config.toml
n_layer = 12
d_model = 768
n_head = 9
n_kv_head = 3
head_dim = 128
d_mlp = 3072
vocab_size = 8192
activation = "swiglu"
norm = "rmsnorm"
norm_place = "pre"
norm_eps = 1e-05
positions = "rope"
rope_base = 75300.0
rope_fraction = 0.5
qk_norm = true
attn_scale = 0.0884
bias = "none"
tie_embeddings = false
parallel_block = false
init = "uniform"
init_std_qkv = 0.018
init_std_o = 0.0
init_std_up = 0.018
init_std_down = 0.0
init_mimetic = 0.5
optimizer = "adamw"
lr = 0.000591
lr_mult_up = 1.47
beta1 = 0.95
beta2 = 0.98
lr_head = 0.00381
warmup_steps = 261
schedule = "wsd"
decay_fraction = 0.654
decay_shape = "linear"
final_lr_fraction = 0.0
batch_tokens = 131072
seq_len = 1024
doc_mask = false
train_tokens = 1016000000
steps = 7752
dataset = "wikipedia_en"
Each number is 128 + 32 x the weight over the matrix's rms, rounded and kept within 0 to 255. Layers, rows and columns count from 0.

# layer 7 attention output (transposed), 1152x768, rms 0.0254, rows 824-850,952-977,1080-1105, columns 512-575
[[139 101 110 164 186 140  52 126 171 131 135 156  98  62 185  80 132 116 144 103 177 101 145 120  51 122 133  98 141 162 140 140 160 144  90 116 129 107  91  98 100 137 146 163  88 134 163 165  97  99 182 149  56 105 106 107  64 156 147 106 162 188 119 105]
 [187 226 142 145 120 122 171 112 157 129 107 117 132 170 207 113 161 124  97  83  88 112 137 162  71 108  64  90 117 165 137 114  91 144  99 135 161 124 109 178 145 181 111 138 140 159 152 100 111 149  86 158  81 102 135 126 137 151 132 129 115 177 160 199]
 [169 129  64  97 165 107 113 124 134 106  79 136 164  82 156 215 156 173 163 166 150 144 143 151 108 197 107 121  89  56 117 136 152 107 172 118 118 154 101 103 195 104 102  97 136 195 160 138 207 143  83 175 111 109 139 134 197 127 126 120 109 127 173  69]
 [ 87 121 140 169 128 140  60 130 110 168 123 103 186 167 173 122  86 112 180 107  62 148 107 102 174  73 126 179 145 155 143 152 165 147  90 124  64 191 151  71 140 121 131 132 130 177 101 113  96 127 137 112 168 111 115 154 132 161 168 139 102 127 151 152]
 [108 106  77  60 162 156 131 117 129 146  65 141 148 117 143 110 160  92 100  94 115 122 115 119 131 183  55  87 143 187 130 156 141 129 189 129  93 142 101 142 112  96 167  87 183 114 152 167 138 100 180 124 110 150 177 123 105  95 159 194 124 111 140 157]
 [145 119 170  86 143 148 165  84 125 121 136 126 112 106 168 116 119 150 147 162 154 121 147 127 142 103 111 122 115 134 114 129 178 107 159 101 121 180  85 128 118 114 121 144 105 100 191 104 162  83  84 110  70 161 124 106 148 103 148 104 157 152 150 147]
 [120 152 109 123 130 133 120 120 128 158  95 136 145 117 139 212 145 123  99 140  83 144  51  86 103 139 125 129  87 115 130 124 156 128 160  91 150 129 108 116 171 127 106 117  94 153 120 115 131  93 178  85 132 140 147 127 148 134 166 163 119 186 111 163]
 [148 163 106 125 132 141 142 127 102 155 189 147 118 106  93 111 125 130 134 112 129  74 121  96 184 120 147  95 199 155  77 134 102 104 142 147 111 113 115 133 142 103 201 149 125 101 103 107 102 178 103 126 149 109 125 148 144 151  97 158 140 188 121 128]
 [147 126 137 100 158 108 149  81 127 117 114  87 102 121 208 173  98 135 124  92 166 141 124  99 158  71 160 124 147 147  84 104 166 146 155 133  71 169 121  69 131 103 122 106 114 222 146 135 149  68  94 130 142 172 137 158 135  87 191 125 146 160 154 148]
 [171 134 152 148 128 136 108  96 134 197 139 129 129 116 149 114 137  77 174 179 159 161 115 136 151  83 101 108  75 136  59  95 107 166  76 112 174  92 148 132 114 139  62 130 114 155 100 144 110 156 131 147 168  79  66 139  79 112 111 148  74 143 173 105]
 [149 159 137 118  99 130 143 172 137 141 161 127  65 191  92  92 232 147 125 132 116 125 143 185  88  78 181 156 114 152 119 126 123 183 191 117 117 128 120 196 131 127 100 144 121  71 194 167  80 168  91 136 143 142 144 130  58 167 111 147 163 132 100 108]
 [ 99  73 130  93 112 124  97 137 134  78 138 172 123 132 127  94 112 129 144 134 149  98  58 153 152 192 163 158 217  91 109 156 107  87 122 116  91 102 138 120 119  95 111 119 139 114 135 145 109 100  89 104 117 144 119 125 184 162 117 143 191 171 130 158]
 [105  78 128  87 106 159  93 111  97  92 128 120 121 159 105  96 161 159 116  96 122 101  88 104 144  78 136 150 108 154 125 135 131  99 119 164 159 133 140  72 140 157  95 164 159 139 110  68 163 133 109 101 134 128  90 118 221  87 114 110 116 168  90 141]
 [110 142 163 128 128 122 120 102 130 120 166 120 112 110 146 149 110 150 134 116  98  81 147 134 138 156 131 147 144  93 112 108 113 154 117 149 125 173 131 118 104 117 107 123 127 123 146  72 154 126 112 111 132 107 140 163 160 161 133 118  87 120  68 100]
 [135 147 146 133 122 105  77 127 134 115 107 107 152 130 173 146 119 117 154 136 106  76 122  92 135 170  39  81 124 180 133 156 143 131  77 171 141 141 140 128 150 150 156 142 126 161 112 101 152 164 110 144  86 104 115 140 169 117 123 117  89  74 107 149]
 [121 180 161  84 166 154 167  78 110 123 107  91 140 133 146 121 123 101 153 115 141  88  70 136 119 101 123 154 137 130  77 142 115 144 127 126 141 162  97 147 153  97 141 121  79 142 142 145 102 115  78 114 119 155 124 116 145 121  90 159 172 125 106 154]
 [108 134 160 105  86  82  78 137  94 136 125 135 138 131 123 198 201 122 137 143  97  54 147  98 156 115 127 115 128  96 169 121 103 185 182 126 125 106 146 159 112 106 140  46 100 135 100 137 111 120 101 140 203  59  98 136 176 137 140 103 175 123 125 141]
 [ 87 157 113 103 167  62 140  70  90 160 190 120 146  58 149  95 116  78 125  93 129 122 119 152 116  70 138 173 112 146 164 134 175 105 123 123 153 131 119  91 103 137 114  86 129 222 129 140 124 105 199  74 180 119  70 121 119  75 110 157 152 146 111 151]
 [123 122 115 134  96 181 158 123 143 158 157 165  96 151  50 174 114  86 108 141 228 107 130 131  98 155 129  84 106 118 108 142 125 112 102 142 115  92 144 141 162 167 118 176 105 136 128 117 134 149 107 170 123  89 153 112  97 150 133 129  75 194 153  90]
 [151 156 107 146 132 148 156  96 105  99 144 137 131 138 144 150 184 159  99 122 107  87 110 173 122 119 122  94 126 123  68 107 138  95 149 126 136 147 130 170  73 190 135 152 121 123 115 129 140 140 132  80  68 144 124  99 101 132 128 125 185 167  48 111]
 [118 130 155 143 135  79  95 110 116 139 136 146 148 139 150  86 112 139 159  60 129  83 162 157  94 142 113 134 124 117 223 103  91 126 109 123 106  98 126 126 104  95 150 108 121 106 146 141 123 126 154 160 200 101  92  79 129 149 137 119 163  98 115 120]
 [119 176 115 110  99 115 152 148 140 175 127 183 100 158 145 126 147 111 139 108 163 151 171 152 144 141 134 153 124 159 159 140 129 126 136  84 155 144 146 161 147 124 123 149 136 148 114 150 127 141  92 163  51 141 118  92 149  87 109 153 138 132  93 117]
 [ 94 135 116  60 134 193 107  87 145 125 123 144 102 137 129 160  99 124 103 127 110  65 100 168 130 128 185 127 189  80  61 112 135  86 109 136 104  97 175 178  79 116  68 151 104 148  76 116 114  85 172 104  95 148  90 123  98 135 104 131 162 165 153 151]
 [109 169  83 113 127 174  92  88 140 139 102 117 111 121 114 143 110 162 142  75 179 200 171  91 121 121 129 145 101 161 107 130 128 107  70 115 182 157 102  88 132 176 140 171 152 155 133 177 180 184 101 134 190 102  98 123 117 126 123 148  56 108  82  41]
 [147 153 131  67 136 138 114 160 112 132 129  99 132 196 174 200 110  83 122 119 180 181 117 174  89 112 175 134 100  51 123 151 196 180 128 111 186 149 134  63 130 103 135  98 113 128 135 124 105 100  82 128 220 102 151 157 114 174  94 123 132 124 166 145]
 [153 115 123 144 117 140 137 119 137 107 117  40  67 115 154  85  70 110 171 228 160 168 141 136 189 123 142  86 190 120 144 123 108 126  75 108 136 170  61 121 131 187 144 114 120 178 148 113 113  98  98 141 159 147 120 157 124 102 129  90 207 132 136 122]
 [106  47 114 136 112  97 130 157 114  93 129 166 151 153  19 139 111 146 104 126 118  90  69 133 156 123 129 100  53 178 110 103 127 102 128 144 145 116 158 135 156 149 148 163 105 102  96 135 164 209 103 112 180 149 174  89 171 124 124 125  83  85  87 119]
 [ 71 111 108 162 147  95 114 137 158 166  78 141 125 124 154 166 160 120 112 153 177  93  88  89 104 110  95 130 124 166 134 143 171 162  63 147 125 110 112  89  82 130 108 144 109 136 140 142 142 108 165 196  73 108 171 116  62 121 153  88 135 213 146 143]
 [169 119 160  83 102 120  96 159 116 136 110 114 120 137 161 151 114  77 103  26 122 103 162 133 125 123  64  87 135 123 185 116 163  36 140 133 171  76 141 128 134 165 113 133 159 154 126 107  93 115 163 103 111 133 149  98 171 103 181 124  86 129 147 137]
 [165 127 106 191 112 122  84  66 132  84  45 165 123  82 130 193 126 148 125 122 141 131 114 117 117 146 133 125 114 107  78 142 152 135 134 129 110 144 143  87 113 132 157 144 119 146 171  57 182 178  94 153 132 120 112  98 165  93  79 178 136 148 153 102]
 [111  99 144 177 156 131  88 165 128 140 179 121 107 161 111 162 134 179 165  96 118 142  73 119 129  95  79 186 136 147 137  86 179 148 105 137 127 124 136 111 149 105 115 118 103 202 142 128  85 145 152 131 106 136  91 153  62 207 191 123 103 121 119 142]
 [ 92 162  36  99 160 125 152 120 156 153 114 135 144 105 146 128 162 109 104 106  84 122 182  99 155 136  97 115 131 164  78 130 108  97 168 162  75 141  99 137  95  90 149 125 149 126 152 145  92 117 139 100 127 146 177 140 154  93 131 162 129 103 126 148]
 [ 90  80  95 147  76 136 153  84 112 167 154 170 129 127 156  89 172 138 115 137  94 176  75 119 132 134 130 138 136  90 134 165 203  92 143 158 106 133 142 142 138 147  68 154 111 105 143  96 109  95 117  92  91 103 173 148 176 145 106 108 165 147 111 168]
 [ 84 173  37 105 172 171 113 156 121 152 127  92 145  79 115 130 138  79 128 133 116 155  69  78  92 116 103 107 131 129 140 136 154 162 126 114 142 120 119 158 135 154 124 133 114 110 116 169 159 100 152 136 143 143 193 121  98 121 132 117 108 180 127 143]
 [ 86 164 138  97 119 114 163 128 118 123 161 160 115 110 111 109 159 167  99 179  63  85 160  58 166 116 158 132 149 114 104 127 148 135 192 124  90 180 136  90 146  96 169 138 115 119 163 141 148 148 145 153 110 144 109 125  93 165 168 134 150 119 176 132]
 [107 171  86 105 134  93 110 118 170 140 131 119 124 149 202 187 184 147  89  73 132 133 123 107 164 121 139 155 124 134  78 148 147 152 178 163  84 180 122 107  89  58 135 160 117 178 176 118 144 109 129 109  96 131  98 108 146 123 169 148 147 149 110  97]
 [162 145  85 108 132 131 104  96 123 132 161 119 166 117  97  99 217 121 134 174 111 117 123 138 157 108 128 150  51 144 105  98  87 101  21 143 153  67 103 176 102 126 109 113 112 140  81 106 147 165 135 190 137  82 133 156 142 190  93 136  86 111 160 135]
 [162  98 144  86 137 157 139 153 139 160 128 111 128 147 155  82 161 154 121 167 128 149 116 160 109  93 154 172 157 128 184 148 122 109 190 133 176 108 124 178 172 149 116 155 108  83 131 156 113 137 151  81 161 116 118 117  38 153 107 122 162 111 128  88]
 [ 86 148 145 137 110 160 107 115 136  90 146 165 119 193 136 131  82 138 137 167 157 121  65 128 108 162 144 132 185  69 139 116 152  45 135 144  75  72 109 112 126 116 148 128 110 171 143 152 139  58 142 157 131  96 118 127 140 161 139 214 184 147 128 123]
 [141 168 165 124 122 178  91  86 127  87 113 159 112 142 105 127 129 200 114 101  95 138 117  90 202 145 132 136 113 124 110 134 124  94 138 169 158 137 147  45 177 153 111 136 125 122 174  68 136 150 159 115  93 147 106 108 133 110 114 137 129 148 124 111]
 [124 166 192 133 130 115 172 104 160  87 173 126  92 102 170 165 132 196 116  84 125  58 103 133  98 172 104 139 108 135  92  88 118 183 126 106 156 163 157 152 100  88 137  80 135 131 141 139 122 156  80 133  87 122 113 154 105 147 165 127 164 130  63 118]
 [ 96 155 184 142  77  76 179 128 159  68 125 111 110 172 144 174 103 133 125  97 152  55 134 124 127 148  70  74 170 140  75  96 159 107  89 140 124 119 139 143 114 100 155 100 101 141 141  95 103 171  99 160 101 112 135 125 133 107 170 120 121 141 160 172]
 [ 86 137  87  96 153 191 144 112 125 171 120  98 140 105 140 102 128  51 134 166 110 148 124 138 125 110 102 172 142 124 119 145 134  95 142 150 123 139  74 127 144 155 139 153  93 147 118 141 133  90 123 132 193 135 120 140 128 110  98 149 149 128 149 160]
 [143 145 145 108  58 108 130  82 106 130 134 135  79 120 155 160 167  87 131 142 112 135 202 108 126 139 127 108  76  22 174 123 172  95 179 152 155 176 107  85 134  78 115  84 139  84 135 117 136 129 125 102 179 109  95 150 166 107 114 131 135  99 152 176]
 [ 94 170 101 105 136  61 115 123 112 142 161  80 132  77 130 109 157  59 133 104 124  83 137 158  94  45 147 124  68 170 144  88 159 142 126 130 164 156 113 111  87 131  99 112 104 181 109 152 192 140 121  73 145 156  94 127  92  65  93 132 124 153 140 173]
 [154 108 120  95 135 166 180 131 110 134 120 178 109 162  57 160 140  97  80 158 160 127 115 143 102 110 149 156 150 126 154 123 178  73 113 174 134  65 159 197 165 156  74 167 141  95 111  90 119 135 155 124 112 132 119 157  98 163 153 133  96 154 123 130]
 [144 119  97 148 119 117 136 130  92  92 149 146 133 157 116  51 157 188 116  74  86  40  82 108  65 111 107  86 184 138  84 126 137 124 111 119 136 124 166 147 109 170 182 159 136 136 103 133 135 149  65  91  60 147 142  84 135 124 124 144 145 170  47 110]
 [131 143 141 142  95 111  98 146 176 142 194 111 118 135 162  93 136  80 144 102 126 139 130 149  98 150 120 173  99 117 153 133 110  96 150 162  67 123 100 112 166 127 128 118  85 150 130  98 121  88 158 137 167 129 116  79 135 121 150 101 177 104 142  86]
 [171 134  67 101 106 113 116 135 140 165  85 170 135 128 130 102 140 113 124  48 184 131 159 161  98 120 157 139 132 150 190 132 149  94 131 119 183 139 155 178 132 163 170 159 175 130  93 157 132 119  90  83  88 146 100 111 123 103 149 142 161 101 117 167]
 [ 91 135 116 125  96 138 127 109 146 134 133 139 128 134 149 175 131 129 167 148  85  74 112 163  97 144 181 108 150 101  93  98 126 173  96 141  91 130 128 137 107 113  79 113 141 111 103 124 174 141 148  96 136 122  93 152  90  91  41 167 134 115 137 165]
 [168 157 136 117 143 127 115 128 124 149  97 113 146 107  78 132 193 181 121  80 123 210 132 137 102 106 111 190  84 209  86 112 112 124  99 140 153 134 153 106 104 104  84 185 162 105 128 105 106 200 107 111 108 115 101 148  68 133  87 157 100  85  95 130]
 [206 107 166  94 125 125 165 138 136  82 109 134 172 167 178 119 149 113 111 168 121 157  99 162 134 126 140 181 148  79 140 165 151  72  81 140 202 111 151 110 143 103 111 110 139 107 112  93  83 125 130 102 150  87 141 164 152 173  99 142 172  72 137 133]
 [ 80 154  68 121 122 130 150 188 133 108 166 115 110 133 135 110 107 125 125 159  88 130 143 109 174 167 120 108 169  90 139  97  82 145 121 174 112 180  87 113 108  97 118 132  96 177 125 107 139 114  96 145 147 144  72 133 107 113 126 145 105 158 148 121]
 [137 121 117 144 115 150 116  96 140 116 108 134 119  96 154 107 128 125 149  86 165 156  99  93  74 158 138  65  92 121  76 131 166 145 131 110 170 166 107 113  83  81 142 118  76  69  79 135 152 147 111 124 114 131 148 115 116 133 154  94 192 162 125  73]
 [106 155 160 181 128 113 165 107 162  95 107 125 165 166 148  99 103 160 132 113 134 147 164 133 141 120 115  94 147 117 153 139 146  69 161 166 148 162 160 165 110 129 116 129 119 141 136 124  98 118 158 137 126 110 155 135 177 103 188 100  89 113 163 143]
 [154  97 131 141 123 147 122 170 146  95 137 109 117  87 136 186 122  66 105 177 110 185 119 133 104 123  88 103 127 137 124 141 188 168 155  90 125 123 116 142 137 151 131 130 139 170 121 133 152 102 149 135 121 113 148 142 124 119 106 115  97 153 143  93]
 [117 139  97 128 121 141  68 122 127 106 115 210 122 180  89 136  97 165 172 135 156 101 116 133 138  93 158 153 139  81 164 122 125 119  16 122 137 170 134  90 120 145  98 144 132  88  91  85 153 153 149 220 116 103 175 121 141 151 139 147 124 150 191 112]
 [144 133 125 101 154 155 124 121 108 164 106 130 140  78 190 129 190  93 105 135  86 190 169 133  98 120  88 144 139 171 168 163 104 104 161 132 120 166 127  90 134 119 123  96 157 117 121 120 137  85 163 145 148 165 128 132 192 103 126 130 106  96  69 117]
 [119  97 212 100 127 115 129 123 156 195 104  47 110  91 160 129 131 100 164 147 177 124 128  93 112 125  79 115 169 153  91 120 202  90 157 114  98 107 102 192 157 123 147 189 143 102 136 102 120 139 130  88 117 154 140 132 134 115 134 133 114 119 130 162]
 [166 137  82 114 120 138 142 126 168 158  97 139 159  81 120 196 126 114 137 195 116 112  98 101  84 141 100 119  84 114 120 158 155 119 154 118 171 116  88 154 131 149 130 151  82 129 111 149 164 123 128 131 194 137 134 130 115 186 176 153 113 162 136 103]
 [172  98 117 150 131 148 157 116 144 104 169 134 111 120 115 157 148 122 129 162  84  99 122 141 154 148 174 167 158  99 138 116  92 133 139 112 117 172 122 128 134 103 128 169 111 134 105 101 142 140  94 186 127 160 120 136 129 137  76 153 160 181 135 133]
 [159 170 117 113 137 118  99 114 136 164 103 115  78 115 148 162  91 120 129 141 144 113  87  89 158  96 129 184 132  90 115  99 126 165 173  95 108 118 115 120 128 153 141  90 149 152 137  71 173 125 107 194 119 143 148 161  97 155 146 103 111 112 123 152]
 [148  96 131 115 107 125  94 147 141 186 116  50 119 126 150 147 194 141 167  98 137 104 113 118 127  67 109 117 108 152  73 146 147  84  78 143 147 158 160  56 122 140 113 190 150 173 144 138 122 140 108  57 173 104 125 141 180 165 105 176 126 144 134 102]
 [181 134 125 111  97 136 173 124 129 105 155 143 106 162 122  65 133 145 125 176 142  96 129 155 133 132 113 147 130  91 168 139 136 154 156 136 134 160  68 194 127 131 137 147 114 158 133 167 116 120 167 168 137 148 124 136 101 137 151 152 161 187 156 123]
 [161 128  90 102 136 137 115 118 127 119 116 187 121 149  78 126  61 166 140 140 179  98 133 149 114 144 174 199 142  89 130 129 118 111  79 125 152 119 137 137 115 113 130 137 169 165 120 125 126 114 124 203 126 150 125 116 155 139 120 158 180 139 141 142]
 [ 98 117 116 128 137 119  47 107  99  88 156 158  83 150 122  85 107 141 116 173 175 138 112 117 125  85 130 191 168 110 130 122 132 120 119 121 101  96 121  83 156 113  94 158 117  83 136 100 111 110 124 127 115 102 146 107 132 110  97 112 156 181 116 116]
 [ 73 124 114 157 116  96 103 125 105 113 160 111  85 173 127 129 149 133  92  95 111  47 115 139 169 140 165 122 143  98 161  93 109 154 114 136 112 124 159 120 109 146  98  81 174 138 136 121 124 163 159 129 120 141 137 121 115 113 117 128 117 165 148 143]
 [ 99 193 132 150 113  51 120 109 121  87 102 120 129 143 120 164  91 186 161 156 122 115 143 134 148 163 113 128 150 167  69 140 124 166 103 166 163 182 156  97 135 121 139 123  91 152  96  73 134 154 101 205  75 153 143 113 158 106  65  92 117  93 129 186]
 [192 123 185 127 117 159 189  99 115 147 108 103 160  93 158 109 121 173 114 170 132 130 126 128 100 113 119 171 136 138 107 161 126 158 194 112 129 149  92 168 161 116 155 147  79 128 146 115 137  95 166 214 148 139 120 129 165 125 110 164 143 147 123 133]
 [115 120 150 137 140 113 129 137  99 110 143 122 111 144 150 168 161 108  97 136 120  11 146  97 216  94 103 104  63 147 149  98 160  99 165 107  60 107 120 132 142  67 118 141  93 153 141 130  97 132 115  70 152  91 130 129 181 188 136 105 147 112 157 163]
 [136  70  67 121 156 130 145 109 119 144 191 116 127  78 140 123  80 119 140 152 137 126 125 123 149 107  29 131 144 120 125 136 112  62 135  99 120  91 107  92  84 102 114 115 117 124 140 135 139 129 154  75 151 163 131 149 109 123 159 126 143 160 150  99]
 [ 96 153 139 123 112 116 154 145 116 137 157  82 108 144 157 142 187  74 127  93 138 114 137  88 146 140 130 105 132  87 114 122 107 132 135 141  88 139 137 138 136 126 111 104 132 136 129 173  94 126 168 117 135 114 124  85 151 100 135 178 118 154 126 141]
 [117 123 138 122 107 163 138 114 165 128  94 131 141 123  74 140 120 161 186 131 181 146 114 176 107 140 132  94 172 131 108 128 155 150 114 133 196 114 110 151 103 201 180 158 141 139 131 128 155 154 124 122  78 134  87  96  60 137 145 161 174 131  95 155]
 [168 118 137 143 159 124 126 120 125 112 125 174 156 147 131  79  73 149 155 181 167 100 158 153 127 103 111 177  87  82 180 116 104  86 135 115 108 125 125 103 115  84 135 133 128 103 168  90  93 110 196 155 192 111 143 114 168 148 162 119 160 126 157 101]
 [147 147 180 104 107 101 144 175 130 184 112 110 140 120 155 137 161 123 150  82 136 155 122 140 133 137 131 145  79 175 162 144 134 146  51 111 195 134 155 194 190 162 146 152 112 161  86 178 103 118 105 147  33 112  73 113 125 106  95 176  99 123 108 137]
 [127 121  99  84 116 178 123  77 130 109 134 115 112 126 112 143 128 156 127  96 177 129  82 156 114 105 163  89 195 102 130 150 156  83 154 131  94 120 139 113 112 127 147 107 111 153 115  73 152 132 124  77 106 125 121 143  96 144 137 149 162  98 119 153]
 [104 101 105 132  89 111  69 120 129 120 113  97  94  94 136 185 145 141 152 117 119 153 123  85 122 119  88  99 116 151 106  99 139  80 101 106 123 123  90 126  95 134 140 134 166 123 118 109 146 160 151 114 104 123 119 123 101 126 120 140 112 145 119 161]
 [145 125 112 114 148 125  95 181 137 117 124 129 107 138 127 102 147 104 138 117 152 138  79  93 135 100 163 110  89  80 153 141 195 170 125 102 155 155 153 128 131 118 134 131 105 116 177 141 120  81 132 131 144 123 118 107 125 146 124 127 140 130 123 106]
 [ 99 134 150 133 151 117  82 148 126 159 153  72 110 131 134  90 122 117 156 171 108 172 149 131 155 174 163  97 184 100 125  98 101 140 154 147  70 133 103  45  72 114 126 146 169 160 184 128 125 121  70 117 163 151 111 158 102 145 103 133 130 135 113 135]]
# layer 7 attention value, 384x768, rms 0.0255, rows 313-338, columns 512-575
[[163 100 110 123 164 141  84 155  59 171 131 132 117  79 168 154 143 112 132 192 107  88  66 136 122 202 164 118 139 126 107 146  65 182  98 107 173 151 123 113 175 154  99 133 156 173 115 127 160 181 101 135  48  81  80 181 144 156 100 148 138 135  61 119]
 [ 84 141  41  63 167 138 146 143 105 144  65 117 122 155 164 145 145 154 113 100 198 152 130 139 165 196 114 210 159 129 141 130 166 146 114 185  91 144 124 133 176  59 108 118 151 144 147 121 103 133 112 159 117 142 126 135 127 110 169 183  96 142  62 149]
 [146 111 109  68 155 109 129 105  92 130 144 154 156  91 105 168 118 116  88 140  90  86  85 151 142 134 112 107 163 116  95 142  95 113 152 143 192 109 135 129 138 116 151 131 145 118  80 140 180 101 122  81 193 157 151 164  84  52 105 140 100  56 114 132]
 [159 125 127 201 118  70 125 138 139 123 152 144 128 141 118 153 114 102 111 116 106 111 142 133 129 192 154 165 111 116 146 137  95 164 110 114  91 110  86 142 114 107 140 187 125 120 156 143  53 177 123 160 137 121  98 121 140 125  74 122 100 139 176 121]
 [ 94 157 105 121 124 188 145  86 115  99 111 133 143 192 163 155 101 128 103 134 114 124 164 161 105 128  84  77 134 141 115  43 122 153 118 125 138 135 153  97 104 108 129 125 160 129 143 128 120 154 170 126 104  99 103 114 116 124 130  86 140 166 174 120]
 [153 134 170 187  99 122 131  75 106  87 187 122 149 199  98  89 158 153 106 158 125  88  87  99 130  72 183 159 214 137 100 104 171  84 148 147 136 137  88 120 142 119 151  86  74 138 102 141 169 120 104 154 134 136 138 139  86  88 115  64  91 120 115 135]
 [103 101 173  59 160 126 134 146 162 117 150 143 137  96 120 113  94 138 118  99 124 146 159 138 115 131  46  87 127 125  94 179 140 164  98  97 191  88 124 151 139 116 116 193  87 113 112 117 137  99 143 131 108 174 156 129 161 144 138 114 102 142 133 151]
 [157  90 155 209  99 168 163 126 113 127 158 150 180 156 247 127 111 106 119 135  98 155 162 160 123 139 138 107 164 114 152 104  42 151  82  87  84  84 183  99 115  63 144 107 133 106  82 145 138 150 107 107 162 136 154 135  86 155 127 154 189 138 137 134]
 [170 161 112 118 103  96 124 133  93 167 131 115 150 138  84 182  93 138  99 109 132 141 108 139 146 114 138  79 151 124 150 106 161 172 118 145  97 119 122 139  94 133 121 174 167 117 127 135 166 101 107 160 112 167 144 167 132  20 123  98 102 106  77 127]
 [144 142  99  66  62 121  70 127 125 118 156 123 139 157 122 110 147 131 106  78 107 198  68  94 176 118 127 123 118 190  97  87 125 142 118 155 130 155 149 119 168 123 129 106 145 160 136 147 157 152  96 118 143 128 140 126 153 128 124 139 171 108 115 129]
 [121 123 172  89  71  93 156 103 101  95 126 120 139 132 150 122 135 107 175 150 161 135 129 159 118  59  92  75 120 113  89 132 147 132  96  89 113 130 105 141  67 153 108 154 132  77  93 153  82 130 149 116 118 120 128 166  99 123 108  72  96 134  99 116]
 [109 188  90 116  99 119 143  97 121 125 133 131 118 111 166 210 195 160  84  77 118 144 137 166 113 167 115  55 151  62 122  99 121 142 131 127 140 172 177 146 125  83 164 116 150 143 109 124 131 120 117 142 172 126 137 127 137 127 164 149 126 150 147 136]
 [109 101 130 161 155 132 100 103 100 152 127 146 104 107 150 143 112  87 140 121 140 197 114 165 120 165  95 112 106 131  98 193 151 129 151 126 138  97 153 128 132 171 112  98 116 180 112 109  79 120 115  86 131 108 146 112 128 149 167 144 164  92 127 149]
 [151 137 159  90 149 142 124 137  73 190 148 128 111  99 161  94 122 123 170 160 124 113 109 152 101 127 136 160  84 115 115 126  90 122  97 182 130 113  93 156 145 137  57 154 105 172 129 112 133 114 112 139 151 119 103 137 120 144 164 144  95  68 112 114]
 [ 72 152 103 106 106 134 138 144 109 123  85 123 140 132  82 140 137 124 109 124 150 124 107  40 125 121 109 137 159 131 118  99 159 174 122 136 160 126  94 168 153 102 113 142 123 136 121 111 159 117  90 154 137 125 144 115 104  80  76  87 132 177  59 135]
 [145  77 203  93  72 132 100 114  74 123 134 137  99 158 177 150 179 122 131 123 101 151  65 145  99 102 141 120 158 191 148 148 116 221 176  85 190  69 133  99 115  77 125  97 114 149 129 114 116 113  99 173 106 164 160 134 148 131 176 127 197  97 146 122]
 [119 165 181 135 123 146 133  75 112  85 112 114 119 170 162 149 150 153 160 131 122 133 137 125 155  91 145 129 145 112 152 149  52 146 122 126 112 184 104 103 137  86  91 129 136 130 117 138 145 138 106 140 121  97 103 115  80  23 115  85  18 162 116 126]
 [133 130 102  79  97 181  38 144 162 142 116 147 102  52 102 106 102 130 113 110 148  94  80 111 156 147 142  89 104 100  83 127 151 102 137 133 121 156 142 125 114 168 132 133 123 118  97 150 161 103  87 137  92 126 110 135 138 108  85  80 127 190  81 134]
 [122 127 113 134 128 181 137 121 156 160 170 140 177 186 157 123 122 175 117 124  95 124 176 163 146  68 121 123 119 108  92  92 166  64 137 164 153 185 127 125 121 105  70 109 162  90 138 133 162 110 190 105  81 156 155 109  78 139 117 150 158  66 142 119]
 [127 102 165  96 118 147 110 106 104 150 109 128 166 135 109 136 115 129 118 151 128 104 131 141 132  76 163 150 154 112  88 118  77 130 103 153 152 126 172 116 109 102  89 122 151 136 110 156 184 171 110 113  91 108 114 140  92  77 115 138 162 162  79 109]
 [151 148 154 120 108 128  96 113 123 141 138 134 155 124  89 166 151 132 160 120  60 138 123  92 107 113 116  91 137 156 139  77 200 104 123 139 126 156 113 136 140 160 130  88  67 107 106 130 219 131 134 134 152 141 152 160 162 133 157  75 135 146 169 103]
 [107 138 149 164 158 111 182 108 103 133  92 108 149 174 112  96  89  99 119 129 115  91 180 150 132  76  49 114 136 162 102 157 157 112 138  93 148 108 133 127 101 106  70  95 174 107 140 124  73 110 152 165  66 152 173 161 122 122 123  63 124 148 123 117]
 [118 178  72  80 158 139 118  93 157 188 126 121 147 154 124 141 143 136  74 106 152 145 141 135 150 139 143 145 119 114 131 127 100 130 110 129 178 134 170 143 197 135 115 107 133 111 134 109 147 120 130 125 168 149 190 108 130  49 122 134  82 172 154 137]
 [125 149  98  85 142 218 104  89 135 202  52 129 110 111 135 139 133 116 127 124 107 115  43 125 116 153 152 104  85 126 107 138 129 135  77 180  92  80 173 112 153 112 122  92 131 142 133 139  85 178 116 158 112 133 186 157 157 134  74 101 158 155 145 131]
 [187 109 113 185 128  91 150  84 132 122 169 145 167 144 201  98 122 121 150  73 120 103 163 117 120  81  82 124  73 132 105 144 125 172 118 114 121 114  84 136 132 166 147 105 139  98 153 130 138 130 134 151  98 119 131 104 126 140 117  95 137  96 122 138]
 [125 162  71 101  85 129 136 133  57 116 179 139 145 120 140 115 177 140 133  85 149 165  90 116 128 121 153 108 141 140 113 136 101 158 189 101 118 137 146  99 146  83 183 187 104 137 108 114 119 143  86 104 145 180 129  90  87 195 167 142  98 138 176 148]]